{
  "n_layer": 10,
  "d_model": 384,
  "n_head": 6,
  "n_kv_head": 1,
  "head_dim": 64,
  "d_mlp": 512,
  "vocab_size": 8192,
  "activation": "geglu",
  "norm": "rmsnorm",
  "norm_place": "pre",
  "norm_eps": 1e-06,
  "positions": "rope",
  "rope_base": 10000.0,
  "rope_fraction": 1.0,
  "qk_norm": true,
  "attn_scale": 0.125,
  "bias": "none",
  "tie_embeddings": false,
  "parallel_block": false,
  "init": "uniform",
  "init_std_qkv": 0.0331,
  "init_std_o": 0.00741,
  "init_std_up": 0.0331,
  "init_std_down": 0.00642,
  "optimizer": "muon_variant",
  "lr": 0.00161,
  "beta1": 0.93,
  "weight_decay": 0.079,
  "lr_head": 0.00343,
  "grad_clip": 1.0,
  "warmup_steps": 0,
  "schedule": "wsd",
  "decay_fraction": 0.767,
  "decay_shape": "linear",
  "final_lr_fraction": 0.0,
  "batch_tokens": [16384, 32768, 49152],
  "seq_len": 1024,
  "doc_mask": true,
  "train_tokens": 268400000,
  "steps": 8547,
  "dataset": "wikipedia_en"
}
Each number is 200 + 30 x the weight over its row's rms, rounded and kept within 0 to 999. Layers, rows and columns count from 0. The size before them is the row's rms in percent of the matrix's.

# q: layer 4 attention query, 384x384, rms 0.128, rows 54-61,118-125,182-188,246-252,309-316,373-380, columns 128-255
# k: layer 4 attention key, 64x384, rms 0.118, rows 53-60, columns 128-255
q309,091,171,215,208,200,235,132,152,158,239,222,194,119,165,203,179,214,216,274,144,191,187,184,180,184,189,212,214,208,188,164,209,167,205,175,187,202,154,133,173,171,186,208,201,232,229,211,215,201,221,220,181,151,166,166,228,182,210,194,223,279,203,237,177,202,195,224,172,210,258,139,174,132,229,235,244,208,216,253,193,221,254,204,171,209,191,175,244,266,230,163,185,174,224,215,181,189,259,226,239,217,265,229,183,237,227,194,241,201,209,215,143,171,232,212,203,206,229,212,193,221,207,112,184,154,279,218,156,259
q373,120,204,193,196,171,183,179,146,221,182,213,213,231,186,223,210,159,221,230,169,214,218,241,255,215,211,200,198,226,165,183,233,230,182,221,206,191,209,195,195,176,175,220,203,242,187,201,181,238,291,242,157,258,223,219,253,252,161,171,216,208,205,196,172,181,201,237,240,242,230,238,219,140,194,188,209,206,156,210,219,204,149,195,182,173,188,232,206,199,156,242,180,209,241,204,188,129,223,171,186,186,236,197,186,190,164,221,220,255,163,202,224,156,230,182,190,187,211,215,182,172,160,239,271,189,256,232,187,222
k53,094,187,228,213,185,237,182,151,187,189,191,201,251,160,209,193,185,173,204,203,194,164,213,211,200,198,200,162,216,208,198,173,119,169,155,164,196,221,233,205,218,222,246,169,183,155,170,176,178,186,171,156,247,210,175,218,246,164,202,236,131,225,206,220,213,214,153,203,223,163,247,190,208,226,275,139,158,200,172,213,179,191,194,218,221,219,187,176,198,238,200,176,217,135,176,208,177,186,213,184,137,191,137,194,150,216,197,152,200,217,225,192,220,201,221,189,201,183,150,200,189,202,267,252,204,195,196,208,177
q54,101,175,223,190,187,213,200,201,165,140,194,207,209,249,209,210,197,199,168,153,194,275,187,265,243,176,186,210,184,165,224,196,171,244,192,223,190,209,166,161,208,221,178,240,196,209,132,205,186,161,218,209,154,212,183,225,174,236,228,202,202,228,194,235,192,239,208,175,230,203,196,244,183,202,160,202,182,188,191,169,235,167,220,227,145,211,234,230,196,199,149,175,186,230,186,173,199,142,193,207,180,160,200,192,170,215,154,139,220,263,236,212,213,213,203,183,210,274,179,219,226,166,155,204,209,226,188,212,220
q118,101,166,202,187,213,187,204,182,185,175,187,204,228,105,236,230,227,218,193,172,213,255,188,155,184,208,202,194,225,181,226,262,197,185,269,193,228,208,187,187,171,218,217,202,212,245,228,183,178,178,195,165,153,196,220,199,164,182,157,218,193,245,169,206,207,198,151,157,182,206,175,215,171,158,207,212,202,193,234,166,227,216,174,192,206,197,182,191,179,198,206,175,232,200,178,217,206,180,217,200,194,212,189,203,176,169,226,187,132,240,230,207,162,232,194,166,181,271,209,248,173,252,302,241,203,196,269,231,197
q182,116,215,237,127,166,208,188,179,170,174,225,199,199,234,196,209,181,251,199,185,177,209,190,187,228,228,242,191,205,226,230,178,183,211,210,160,166,173,217,195,208,140,157,266,115,178,205,235,218,176,245,187,151,211,174,164,189,219,196,171,244,210,87,167,199,246,193,192,221,197,211,195,165,206,181,223,261,212,197,225,185,189,244,196,198,199,253,171,145,215,213,206,202,149,260,177,201,251,200,134,240,246,204,243,179,179,209,207,139,209,181,186,188,189,162,178,201,175,188,214,188,181,204,199,191,185,159,194,199
q246,095,189,187,232,202,185,222,157,208,164,159,163,149,138,209,223,198,207,180,236,218,182,165,215,228,229,162,201,197,179,198,132,206,185,200,144,222,221,165,171,194,188,190,235,259,159,214,212,211,199,239,182,190,190,160,231,213,241,144,206,200,184,215,183,141,176,212,239,197,212,182,203,206,204,205,259,198,163,184,134,176,184,169,168,202,190,176,241,211,180,199,139,186,222,197,189,227,167,222,199,181,217,212,232,230,230,225,199,175,179,242,219,151,223,211,195,163,185,196,220,176,212,140,182,188,215,196,240,228
q310,093,230,197,200,196,179,197,215,237,151,182,211,172,192,221,171,175,182,191,170,184,234,159,246,197,197,163,250,184,225,202,154,214,193,189,247,183,191,179,213,197,191,171,154,257,206,179,283,165,213,206,168,213,148,144,172,229,191,271,176,205,145,172,185,190,207,174,140,181,204,177,250,209,202,187,241,152,206,229,180,250,160,214,244,142,236,173,213,198,169,195,100,194,205,186,165,252,209,210,219,198,175,210,205,233,203,193,161,182,187,166,241,224,187,178,212,162,194,200,117,163,190,208,204,229,237,201,179,249
q374,118,241,184,176,170,206,173,218,151,135,165,245,173,201,138,173,225,218,175,187,254,200,200,183,254,179,215,205,224,211,253,209,186,216,140,213,150,169,219,181,198,199,209,181,242,220,208,191,233,167,188,213,177,190,176,225,230,188,175,198,197,240,205,184,170,221,221,250,158,193,150,143,183,198,203,172,224,147,157,210,210,194,251,169,138,215,157,238,117,217,159,202,219,259,206,180,294,212,200,180,205,157,216,226,197,157,214,146,215,218,167,193,194,156,221,202,166,235,156,217,219,193,201,178,205,300,196,214,209
k54,092,183,183,240,197,191,246,209,225,233,194,242,204,203,256,146,207,169,246,225,188,143,216,217,221,178,265,214,157,245,138,223,249,226,152,165,192,183,210,186,180,201,171,196,159,175,167,217,203,206,214,193,215,164,123,173,182,200,199,204,200,175,182,185,175,205,212,189,210,136,140,178,203,164,155,196,157,165,138,225,153,210,230,175,163,188,181,215,204,217,154,210,191,138,217,279,185,231,187,210,185,202,164,186,172,202,208,246,207,217,170,191,210,244,198,201,262,179,236,209,259,142,166,196,202,167,193,221,208
q55,100,201,164,189,214,229,251,174,216,155,181,194,258,244,190,216,225,179,220,244,165,228,192,219,100,200,203,161,186,214,218,203,185,187,238,197,217,215,202,215,240,140,182,165,207,250,203,214,160,231,220,226,160,115,230,201,202,209,238,187,209,209,198,214,140,173,245,233,228,198,221,261,231,181,180,230,235,177,182,216,194,156,208,226,212,240,244,195,229,227,197,186,196,202,171,236,204,185,224,228,205,222,220,221,165,190,269,143,162,192,198,220,194,137,194,258,189,221,217,161,207,249,244,202,210,253,208,219,176
q119,106,213,215,169,181,225,188,224,185,215,173,189,186,205,181,220,230,242,290,220,221,215,224,157,209,219,222,203,128,175,257,258,179,181,198,173,227,174,257,212,202,157,146,158,214,223,183,222,219,200,159,219,156,201,222,237,186,191,210,147,202,201,175,200,196,175,176,180,190,184,202,200,191,221,208,216,201,204,221,225,196,230,218,228,195,204,223,232,199,214,222,173,157,148,208,206,228,169,219,207,198,163,241,257,183,156,164,215,175,201,241,229,271,203,189,236,214,157,170,184,211,219,136,199,224,196,153,153,152
q183,111,237,215,195,141,237,183,173,196,188,173,176,189,236,166,211,260,185,202,238,211,183,218,208,179,241,220,219,199,195,201,271,195,190,186,227,176,162,181,190,163,230,206,179,149,160,213,221,170,188,188,223,148,218,218,176,156,159,201,158,203,136,207,194,193,159,194,193,201,190,236,194,182,177,234,145,278,217,150,134,211,183,214,194,132,220,254,222,186,211,182,220,180,201,188,205,206,204,181,199,196,213,248,165,192,228,183,138,221,216,229,179,196,206,148,203,221,260,155,185,206,145,161,205,176,243,205,218,240
q247,109,218,211,163,121,238,181,137,163,184,226,157,222,251,202,242,184,203,156,160,199,257,222,218,220,226,242,229,267,179,205,134,233,221,221,237,234,231,181,189,181,188,202,183,183,186,229,195,180,206,201,206,214,229,278,249,207,163,239,165,234,224,201,115,229,147,186,189,183,178,220,201,209,186,244,259,173,204,176,223,212,209,199,172,167,185,229,242,195,168,174,206,224,260,182,125,219,215,186,221,267,188,212,227,205,172,220,166,205,139,199,227,215,183,166,236,184,178,228,167,226,233,227,192,197,206,182,213,151
q311,097,220,201,148,172,211,209,242,209,220,196,199,192,226,195,196,178,175,214,193,151,215,217,242,180,135,252,187,189,216,203,241,190,220,233,194,184,210,231,181,256,255,214,200,189,177,170,183,246,187,214,222,213,175,232,199,247,209,216,136,195,174,195,199,213,125,214,248,233,167,211,232,186,184,139,208,239,248,172,249,223,202,201,171,181,216,205,196,191,234,222,177,179,199,155,198,245,256,198,165,193,177,210,255,202,228,179,219,223,227,198,199,176,147,158,236,200,197,205,233,208,282,219,211,233,156,201,264,162
q375,112,226,180,172,196,241,181,195,206,162,176,197,261,248,174,175,178,237,175,195,232,188,198,236,213,221,188,150,185,226,187,198,184,151,170,188,199,193,121,179,186,131,176,226,233,203,206,198,152,169,198,228,212,131,250,218,236,247,213,237,177,184,224,207,202,201,184,230,204,190,153,195,165,203,276,233,192,201,210,213,197,159,191,251,209,232,194,145,135,233,198,125,252,193,231,155,188,193,200,185,231,165,218,243,196,225,194,174,264,182,276,198,253,246,160,227,150,203,233,195,219,211,204,203,222,202,201,247,199
k55,103,177,200,184,166,193,199,208,188,198,234,188,236,214,186,188,195,171,224,168,240,229,189,161,199,191,172,198,208,214,193,165,200,257,156,237,206,222,199,249,191,241,154,165,222,191,279,152,247,213,171,220,196,231,166,223,164,225,236,249,156,174,109,214,183,256,224,178,215,231,218,254,249,200,217,208,230,221,225,177,144,169,216,229,198,215,205,181,158,193,210,185,179,210,198,225,207,192,216,211,214,204,208,200,210,187,158,220,201,224,189,173,208,166,177,212,176,247,218,175,163,205,240,187,167,204,217,161,239
q56,098,193,226,141,186,228,178,240,198,208,248,222,223,157,172,235,237,223,146,209,176,184,194,253,220,236,213,208,209,196,142,214,141,196,169,202,187,180,231,243,164,224,193,257,189,209,204,204,170,164,241,191,199,202,183,239,141,141,152,212,147,187,226,226,179,225,231,203,248,190,199,162,189,225,211,233,216,227,150,232,265,170,191,148,163,203,162,165,203,261,226,194,236,154,177,158,200,181,184,206,186,212,159,192,244,216,213,205,198,151,211,235,164,240,175,226,192,217,209,183,187,238,184,200,165,187,205,176,252
q120,099,256,208,178,204,187,251,211,211,229,211,164,237,203,232,182,207,183,187,210,192,238,153,260,202,193,208,174,191,217,203,153,140,264,156,180,239,168,252,227,224,234,135,256,220,173,197,149,207,134,199,159,261,229,230,234,190,217,172,200,208,230,179,180,199,238,174,234,207,215,199,184,248,202,219,226,222,228,162,189,172,181,198,194,156,215,201,221,185,167,164,219,185,177,205,161,259,183,229,197,190,191,197,227,177,250,226,180,199,204,195,160,216,169,204,234,180,193,169,211,206,141,178,214,234,157,211,228,209
q184,100,186,163,238,205,153,182,155,174,241,244,148,212,167,263,226,159,207,274,234,207,214,194,197,216,207,166,171,221,167,262,271,219,191,193,205,200,158,187,186,152,174,210,209,177,201,230,161,204,202,234,175,178,193,206,191,180,229,131,201,159,210,181,257,148,207,203,172,217,200,187,197,156,179,196,165,178,123,237,228,217,163,206,181,195,165,167,228,153,181,205,184,172,228,154,222,158,204,179,202,109,174,215,217,248,175,212,195,226,221,249,136,222,173,213,176,231,204,245,231,223,191,236,266,173,156,178,220,167
q248,086,221,224,206,208,144,154,197,213,210,247,233,242,207,168,221,182,181,146,210,215,216,232,222,225,153,172,177,269,196,187,170,209,190,184,207,169,171,163,221,218,166,150,179,243,213,185,166,209,130,218,193,223,232,205,170,186,248,173,257,219,213,222,150,198,196,195,219,220,198,167,138,194,189,174,192,170,287,153,168,209,172,224,187,211,193,183,176,172,178,122,220,176,134,208,193,198,183,216,207,215,178,208,197,224,228,185,162,181,225,158,121,212,183,225,214,216,186,174,218,174,212,186,217,254,213,241,230,190
q312,091,197,234,231,196,222,161,224,200,215,236,184,247,191,241,200,104,205,199,185,186,195,258,271,178,211,193,200,204,144,225,175,151,213,203,236,176,109,196,189,187,260,227,239,228,204,186,190,182,175,200,202,239,221,203,262,156,175,194,293,218,251,219,228,200,189,194,202,207,225,235,181,231,208,187,200,235,185,195,206,198,194,137,204,183,231,210,202,185,222,187,187,240,153,174,196,196,242,195,236,182,203,168,174,205,177,258,145,214,134,159,254,217,214,173,213,176,185,192,174,187,202,264,224,174,183,194,204,205
q376,105,215,194,163,223,219,218,223,230,226,200,172,248,211,210,191,177,183,204,178,180,240,226,196,186,216,232,150,188,191,170,229,208,193,168,150,226,238,239,170,207,199,236,219,186,206,201,195,216,207,175,206,200,188,240,193,251,173,243,164,229,203,210,183,153,256,228,208,237,123,207,185,207,207,143,163,193,240,219,199,176,193,202,204,219,202,146,224,165,189,209,204,187,169,256,187,214,194,240,165,189,198,178,161,227,205,204,177,213,183,195,175,159,223,221,202,215,188,234,214,161,170,193,191,215,169,182,236,215
k56,101,186,200,259,299,164,182,179,274,179,213,219,132,226,155,237,196,178,197,239,214,208,189,170,202,252,270,211,212,196,183,194,210,226,220,195,204,192,189,142,207,202,176,243,174,166,193,203,198,234,142,220,193,233,279,178,188,165,216,217,188,165,186,196,210,194,217,221,190,205,197,184,144,230,219,161,222,207,207,228,208,203,212,216,200,174,221,233,205,183,234,155,180,125,162,244,200,168,189,168,218,164,185,248,256,182,178,216,269,220,215,170,225,240,218,201,164,215,180,166,185,186,237,197,210,223,170,197,172
q57,123,251,224,168,248,200,216,201,170,175,210,189,207,146,193,228,205,217,209,232,200,190,186,163,159,212,205,181,165,150,221,225,185,219,170,220,168,212,185,255,223,148,224,206,233,169,234,254,147,184,145,202,167,188,246,190,227,225,227,139,172,185,211,206,202,195,218,205,238,176,247,215,194,173,205,193,198,159,238,267,227,223,151,237,200,163,198,193,255,186,207,185,225,219,156,181,193,219,242,196,187,156,228,244,161,224,201,192,199,184,254,189,225,198,189,226,254,262,221,251,195,196,213,189,199,153,240,195,177
q121,120,190,242,223,117,145,242,241,236,219,238,206,241,174,181,177,287,187,188,189,228,261,153,172,207,142,227,193,208,218,158,265,201,181,192,216,249,152,203,230,249,146,183,213,202,139,175,149,189,186,187,193,196,206,216,241,160,169,164,261,217,183,181,242,208,194,196,238,168,167,204,221,274,204,226,207,259,206,217,163,157,183,195,200,160,210,139,222,157,228,185,197,140,227,243,244,198,182,250,215,187,182,213,195,251,214,183,227,172,230,201,243,202,200,202,178,197,212,224,171,201,239,142,179,169,213,243,200,199
q185,161,189,215,276,229,205,239,248,196,229,221,186,215,191,202,187,185,212,228,219,235,142,190,181,216,210,185,201,193,185,205,214,253,155,218,167,202,130,210,221,157,236,194,209,204,197,209,157,222,210,170,237,226,196,240,211,174,160,180,237,179,177,239,238,195,178,153,221,202,206,230,182,196,223,153,190,127,194,185,251,177,220,210,180,193,178,159,176,195,196,183,158,253,187,248,201,188,179,131,233,176,165,226,187,210,203,199,228,169,169,200,193,204,234,276,187,172,180,184,193,182,229,209,191,170,206,169,193,132
q249,111,227,177,198,210,147,239,254,207,178,231,206,214,175,213,214,177,159,210,239,232,155,192,213,210,154,198,194,139,239,165,147,214,179,172,210,220,172,245,191,205,193,195,201,236,174,150,164,206,213,230,182,157,215,170,201,192,189,146,136,204,219,221,173,181,180,226,273,188,156,175,166,249,194,226,224,195,193,235,167,191,216,238,186,195,213,162,130,179,198,168,210,180,255,164,217,211,174,197,204,117,157,172,201,189,198,148,226,205,211,229,172,144,218,256,188,179,160,202,203,231,167,168,166,229,239,199,208,206
q313,104,157,197,259,176,198,219,221,213,161,191,189,204,213,247,225,180,169,194,199,198,158,236,206,191,212,173,218,172,218,200,164,171,169,205,219,216,229,174,253,176,194,186,209,289,209,200,226,120,186,225,135,196,190,185,215,180,206,221,212,166,179,210,231,213,238,247,191,189,195,234,192,254,177,174,203,178,203,185,218,239,172,210,215,236,161,193,219,222,161,242,181,196,217,151,194,226,188,191,223,197,196,190,193,201,256,206,232,248,149,233,145,182,165,242,164,148,203,193,205,222,235,245,145,211,150,199,258,184
q377,126,178,204,230,164,201,258,274,193,196,141,189,240,187,214,203,246,266,222,236,187,218,282,152,199,201,172,196,191,175,123,172,176,230,224,197,220,206,150,157,186,168,188,181,150,189,156,129,204,249,206,192,165,196,203,186,142,201,216,168,151,182,193,161,236,187,209,248,196,199,234,206,214,179,232,186,170,190,210,182,170,220,201,204,149,236,189,189,191,227,175,207,137,151,201,237,177,113,232,232,170,153,210,224,220,177,174,164,141,234,215,205,240,242,222,195,152,209,206,211,207,206,182,186,197,211,193,169,211
k57,098,190,215,185,203,191,207,221,236,227,221,178,175,209,231,223,217,200,162,201,223,188,207,119,222,255,216,190,199,186,216,163,170,241,167,159,220,248,178,239,216,198,211,171,187,204,241,188,201,182,183,239,195,263,164,222,164,171,211,213,199,215,165,224,210,152,135,233,173,233,170,191,167,259,167,274,217,188,199,265,203,194,217,242,209,190,196,220,203,180,250,214,197,232,226,208,159,209,236,159,232,197,210,147,167,214,175,158,221,179,209,187,181,246,182,218,180,207,215,153,246,164,228,206,218,218,199,145,201
q58,109,191,257,236,212,200,238,186,217,199,191,186,243,149,174,183,198,177,204,143,198,173,165,181,227,227,201,179,226,231,276,172,182,195,121,172,199,174,217,210,197,211,131,211,194,295,193,210,182,158,165,214,205,205,235,207,199,173,207,242,200,236,200,195,221,215,152,225,183,212,236,217,151,188,183,212,138,233,115,196,203,190,210,187,197,175,164,226,247,143,235,152,232,196,225,193,229,212,169,149,214,235,134,207,194,197,218,180,248,185,218,182,142,201,199,194,256,205,199,180,236,153,220,160,180,200,207,117,200
q122,111,236,252,197,255,186,239,177,142,267,196,246,203,217,225,203,191,174,156,211,199,229,141,163,155,188,207,172,202,231,211,138,206,225,222,172,169,184,199,223,169,214,233,187,211,133,206,181,268,223,226,215,223,206,196,218,173,212,193,168,196,192,211,210,187,129,153,174,191,203,238,189,167,202,221,175,128,190,200,197,188,215,207,221,225,182,181,130,199,252,270,164,204,204,195,159,182,194,201,209,151,236,181,236,248,211,202,213,252,133,200,186,234,198,175,198,138,144,164,182,204,173,192,226,195,216,214,158,197
q186,114,265,197,193,178,184,182,190,168,187,204,172,186,240,156,209,209,195,186,177,237,191,193,147,211,218,207,210,219,185,175,233,209,242,143,183,227,171,218,247,212,209,246,190,180,202,149,214,225,233,199,225,191,260,229,233,245,227,159,180,210,206,212,218,222,187,168,200,193,202,187,196,148,194,165,181,216,200,201,237,182,228,212,222,198,186,188,160,202,227,176,224,196,148,251,226,207,187,210,138,222,146,212,207,122,210,185,224,254,215,202,254,212,258,172,177,233,252,212,196,218,227,187,235,201,165,203,186,197
q250,111,220,151,246,301,219,260,202,206,217,209,210,195,213,217,208,208,143,186,185,229,197,174,200,258,186,232,145,204,214,161,228,191,204,187,112,205,185,241,218,171,203,218,178,148,187,172,254,219,229,213,212,231,206,180,171,196,205,251,221,205,140,224,181,228,161,226,190,203,181,201,217,194,215,186,269,207,207,159,187,235,204,195,194,187,187,224,232,260,230,269,172,218,163,225,207,187,211,112,175,212,132,134,179,226,221,241,182,201,211,214,159,236,185,216,217,260,179,201,183,221,183,224,201,217,208,202,248,220
q314,085,233,204,248,241,209,178,207,279,164,179,211,207,191,130,103,200,180,208,227,218,191,267,152,154,226,187,186,203,276,125,162,215,196,205,207,207,207,154,182,205,206,183,226,245,157,190,197,197,175,203,220,209,222,215,235,165,154,152,213,137,251,235,179,195,217,238,231,218,223,219,213,202,181,223,231,168,180,235,220,199,173,200,210,226,207,181,240,213,181,228,179,159,148,192,185,238,185,148,210,273,222,168,191,147,224,288,202,224,167,199,167,217,208,203,203,184,195,251,190,218,225,193,205,191,241,219,171,193
q378,114,234,171,192,241,189,205,217,251,247,169,208,266,266,198,196,270,207,202,180,269,188,180,191,155,205,168,237,154,262,221,185,152,232,160,194,190,198,199,176,180,202,214,170,175,223,196,203,259,207,200,190,164,209,167,203,176,167,200,250,179,221,210,229,202,204,200,181,221,246,227,199,224,167,171,197,190,214,175,265,240,202,239,222,211,189,174,240,262,171,207,147,216,217,195,180,218,182,232,228,218,191,207,217,145,181,187,280,161,244,224,160,240,191,205,185,260,129,172,202,207,224,240,150,175,215,185,195,158
k58,098,223,214,194,185,162,171,223,172,187,180,222,211,166,213,194,175,215,208,200,169,200,215,219,181,183,222,200,218,173,151,203,165,196,165,211,168,193,195,229,142,219,212,197,211,145,217,174,233,217,195,207,245,188,219,238,232,217,187,246,205,215,183,148,186,267,264,227,177,188,203,179,168,173,150,215,226,178,195,172,195,221,218,223,230,235,156,227,174,226,167,224,124,235,250,231,205,184,211,220,237,167,206,177,204,234,190,190,211,212,176,210,238,175,260,157,198,214,209,208,190,201,224,201,176,123,179,151,206
q59,094,172,164,163,222,163,192,188,260,190,268,183,215,201,238,188,230,174,184,194,187,173,168,207,172,212,224,224,165,217,183,204,181,195,218,190,187,255,182,241,188,193,194,197,169,202,129,214,226,196,204,232,222,220,246,159,229,117,203,199,289,202,194,150,171,224,219,173,208,218,207,188,209,210,218,167,200,231,193,166,211,231,212,207,219,261,204,210,152,188,164,223,185,146,194,158,223,249,168,223,191,189,200,162,178,240,165,227,224,183,154,231,241,185,211,198,290,141,212,202,210,207,223,258,166,194,236,221,248
q123,119,180,264,177,180,194,206,190,207,175,220,172,208,224,225,232,160,222,164,186,129,193,227,193,216,212,187,228,241,190,224,165,190,182,210,210,188,175,163,205,174,214,234,183,256,168,191,218,196,201,191,177,207,192,185,191,225,179,164,134,187,157,188,196,216,193,231,188,150,166,220,194,161,279,168,212,242,212,215,195,235,199,174,263,200,183,195,191,172,211,204,141,242,223,191,191,215,255,198,143,250,240,201,222,214,207,226,167,177,207,157,195,169,189,114,220,218,194,194,224,175,184,155,287,241,198,162,188,191
q187,106,188,204,235,146,218,130,217,206,211,157,217,115,184,182,255,205,231,162,225,217,208,233,180,179,216,205,222,199,196,217,163,144,147,213,236,193,243,188,136,153,218,145,159,203,234,216,180,198,199,174,212,187,251,164,176,183,278,203,197,223,182,178,175,186,202,142,204,194,193,225,203,240,174,193,259,193,188,145,186,225,190,198,220,221,189,250,212,171,266,186,169,166,190,119,219,211,150,178,162,178,189,186,204,189,230,202,235,241,205,211,234,239,181,135,201,215,203,196,228,186,214,165,199,165,211,187,241,236
q251,098,205,217,206,197,192,183,185,138,154,205,279,216,221,170,270,169,199,200,226,208,167,175,254,225,169,225,209,218,187,222,207,216,234,241,166,178,243,217,205,179,214,201,191,224,159,195,210,183,209,214,178,178,228,243,211,200,199,136,136,167,177,197,148,207,205,131,226,236,186,226,120,164,215,219,198,227,181,224,208,212,168,200,175,249,230,205,171,193,227,169,204,196,167,153,171,251,268,197,192,120,209,213,229,151,187,155,198,205,225,218,213,188,181,189,241,166,185,196,223,210,174,162,189,188,217,237,188,176
q315,095,186,203,149,199,205,221,144,247,196,238,200,160,262,204,199,206,174,195,182,220,205,185,181,239,227,214,197,209,211,185,145,263,221,170,169,210,272,191,212,187,212,221,209,228,149,212,237,191,190,217,170,171,251,154,192,194,224,240,255,317,190,206,168,212,180,175,172,225,194,212,213,181,188,211,145,217,154,178,244,169,213,188,190,206,179,220,215,177,226,203,192,186,187,245,190,165,173,240,172,238,184,177,200,213,247,242,272,211,238,156,192,201,187,244,211,239,238,230,187,205,243,232,189,202,210,221,180,204
q379,120,183,179,170,203,256,218,157,152,152,212,210,171,163,183,188,208,196,225,191,171,208,248,255,228,181,176,245,260,219,215,184,220,226,189,225,199,249,155,221,198,237,263,177,223,239,198,254,172,219,218,196,246,240,182,198,163,186,200,241,210,214,211,198,201,180,182,185,178,217,170,205,154,220,203,167,158,170,212,185,234,144,187,188,211,174,198,196,169,208,164,178,236,246,201,195,199,287,143,184,192,228,205,165,178,210,227,239,227,172,188,223,188,259,191,197,180,186,184,238,177,214,189,199,222,175,200,219,167
k59,094,183,128,222,237,202,168,231,162,177,181,203,199,202,205,213,187,219,195,253,188,188,179,202,150,208,223,171,179,223,163,187,177,171,201,211,206,238,220,229,241,202,117,232,168,227,232,217,154,204,216,193,178,175,208,174,233,218,265,197,186,201,198,219,205,254,205,172,224,169,199,185,170,189,207,192,237,222,241,164,189,181,223,227,252,201,184,195,162,230,234,181,218,206,176,197,171,203,211,191,203,237,219,172,137,201,171,239,158,161,172,216,160,179,208,149,220,202,242,229,136,197,152,172,179,183,177,236,152
q60,114,231,209,197,232,247,195,205,180,168,209,160,237,189,177,150,232,203,157,209,214,184,180,164,189,191,189,189,263,223,166,174,175,197,163,212,243,195,179,199,260,196,168,203,196,195,244,153,222,223,227,251,204,259,240,220,217,203,165,197,189,202,200,212,180,159,146,250,172,195,194,172,175,216,222,184,223,199,178,218,139,203,212,196,210,177,225,182,231,199,174,140,200,159,186,193,197,215,186,211,202,184,189,201,167,176,180,234,192,194,178,219,195,212,169,159,160,162,192,165,161,243,205,253,184,175,257,163,189
q124,108,219,247,204,239,211,219,155,200,223,212,180,182,208,207,179,188,190,185,173,266,184,204,205,221,286,213,176,226,241,258,195,163,247,199,247,194,183,186,263,178,233,192,211,202,194,212,183,181,182,211,214,182,192,204,190,180,153,179,208,164,163,216,185,212,278,248,216,157,191,209,213,257,252,217,210,184,246,167,271,146,196,137,249,221,215,229,164,195,129,167,171,213,236,242,166,180,182,205,151,198,191,180,187,219,206,139,220,197,241,164,254,252,188,213,225,250,188,209,198,206,185,200,180,240,210,187,253,178
q188,112,219,235,210,191,203,195,204,193,164,183,155,189,165,168,212,174,227,213,188,184,219,258,141,201,190,228,229,221,183,222,209,240,206,216,243,176,172,274,200,228,224,189,144,132,209,199,205,168,167,261,226,194,236,222,223,245,233,240,196,181,201,188,207,233,190,181,229,251,204,227,222,165,217,190,173,231,244,209,172,153,163,219,218,170,185,232,197,238,182,173,247,239,234,195,244,163,255,198,210,214,221,214,212,258,186,195,223,216,190,255,219,217,158,220,180,169,197,143,216,222,212,207,236,197,201,214,193,204
q252,110,191,218,246,212,151,287,236,193,200,162,144,226,173,191,190,243,242,261,213,188,213,176,140,170,185,238,177,223,220,226,200,220,200,191,228,189,198,184,147,241,207,141,288,204,195,147,135,244,193,154,197,189,206,231,219,179,203,244,209,213,233,212,196,188,202,147,257,216,174,174,221,169,199,182,148,175,220,264,230,217,158,240,192,194,232,171,150,198,177,168,200,192,204,188,190,178,198,205,219,212,192,196,196,152,215,245,164,195,235,193,178,184,174,230,174,152,199,222,200,173,144,184,205,245,236,160,169,148
q316,103,197,239,249,238,224,250,154,200,222,215,201,193,189,202,184,192,163,212,210,162,190,224,144,182,254,238,185,213,174,186,186,223,225,207,187,256,198,185,184,122,235,191,251,257,207,219,235,239,187,247,230,254,225,165,186,276,185,139,202,173,182,206,154,220,190,173,223,209,255,163,210,241,183,164,265,221,173,188,227,214,177,208,158,231,222,199,206,203,210,185,136,209,220,175,176,198,188,155,167,196,225,195,192,212,170,201,149,199,181,165,186,217,223,252,141,204,229,222,206,181,235,254,226,166,205,210,173,198
q380,105,161,219,246,207,206,204,232,164,266,165,231,189,242,201,178,193,172,149,189,211,237,216,171,198,208,221,198,171,184,205,154,179,226,218,157,176,189,208,208,220,215,221,190,190,207,249,232,190,194,200,177,201,180,192,140,250,178,274,222,176,223,152,239,221,239,170,220,240,232,207,210,186,178,244,237,207,156,168,192,249,218,197,205,198,212,208,226,163,205,211,226,216,249,285,239,203,170,190,129,228,224,218,164,218,141,204,218,237,156,217,212,241,254,197,193,250,223,163,229,181,179,226,174,197,203,210,171,210
k60,099,195,163,187,212,185,139,247,240,192,280,213,211,181,207,258,229,180,190,196,183,157,236,215,205,171,174,247,205,168,168,171,174,198,203,185,209,162,257,193,175,133,250,121,209,198,227,204,156,201,208,186,172,148,251,213,212,227,218,212,185,200,230,180,234,181,198,163,199,218,257,206,180,219,192,190,240,189,184,167,257,224,185,158,173,280,241,230,256,206,167,179,213,221,229,212,233,193,213,184,181,178,136,190,178,168,197,225,128,205,210,289,160,159,239,189,151,203,228,189,247,159,182,188,146,238,167,249,196
q61,124,268,166,220,149,194,184,179,214,174,191,212,256,166,198,234,222,237,173,246,185,165,230,228,183,221,176,196,189,231,209,173,202,172,185,205,186,242,181,224,195,274,221,188,230,186,194,199,162,188,237,224,189,216,169,247,214,233,171,168,209,222,222,211,193,180,204,223,224,216,249,224,192,198,208,234,182,164,181,196,220,229,191,137,149,153,152,201,226,227,228,192,213,238,234,177,191,249,170,195,226,230,157,206,236,246,199,213,248,173,220,208,187,164,178,197,243,252,201,215,211,160,179,238,224,241,173,176,203
q125,153,204,190,210,212,242,187,187,211,178,230,209,155,309,169,173,171,219,169,159,154,180,198,149,195,240,144,182,236,180,188,209,226,197,197,216,232,230,215,236,194,219,209,193,227,213,235,197,199,183,239,227,197,176,179,205,228,179,194,186,188,172,175,177,198,165,192,168,194,225,247,173,159,257,236,198,190,189,172,208,255,165,158,260,190,183,249,157,192,162,189,157,224,189,202,185,171,206,171,165,157,223,211,221,242,163,203,209,230,228,181,245,197,223,124,220,189,208,198,222,164,191,200,212,242,200,210,173,206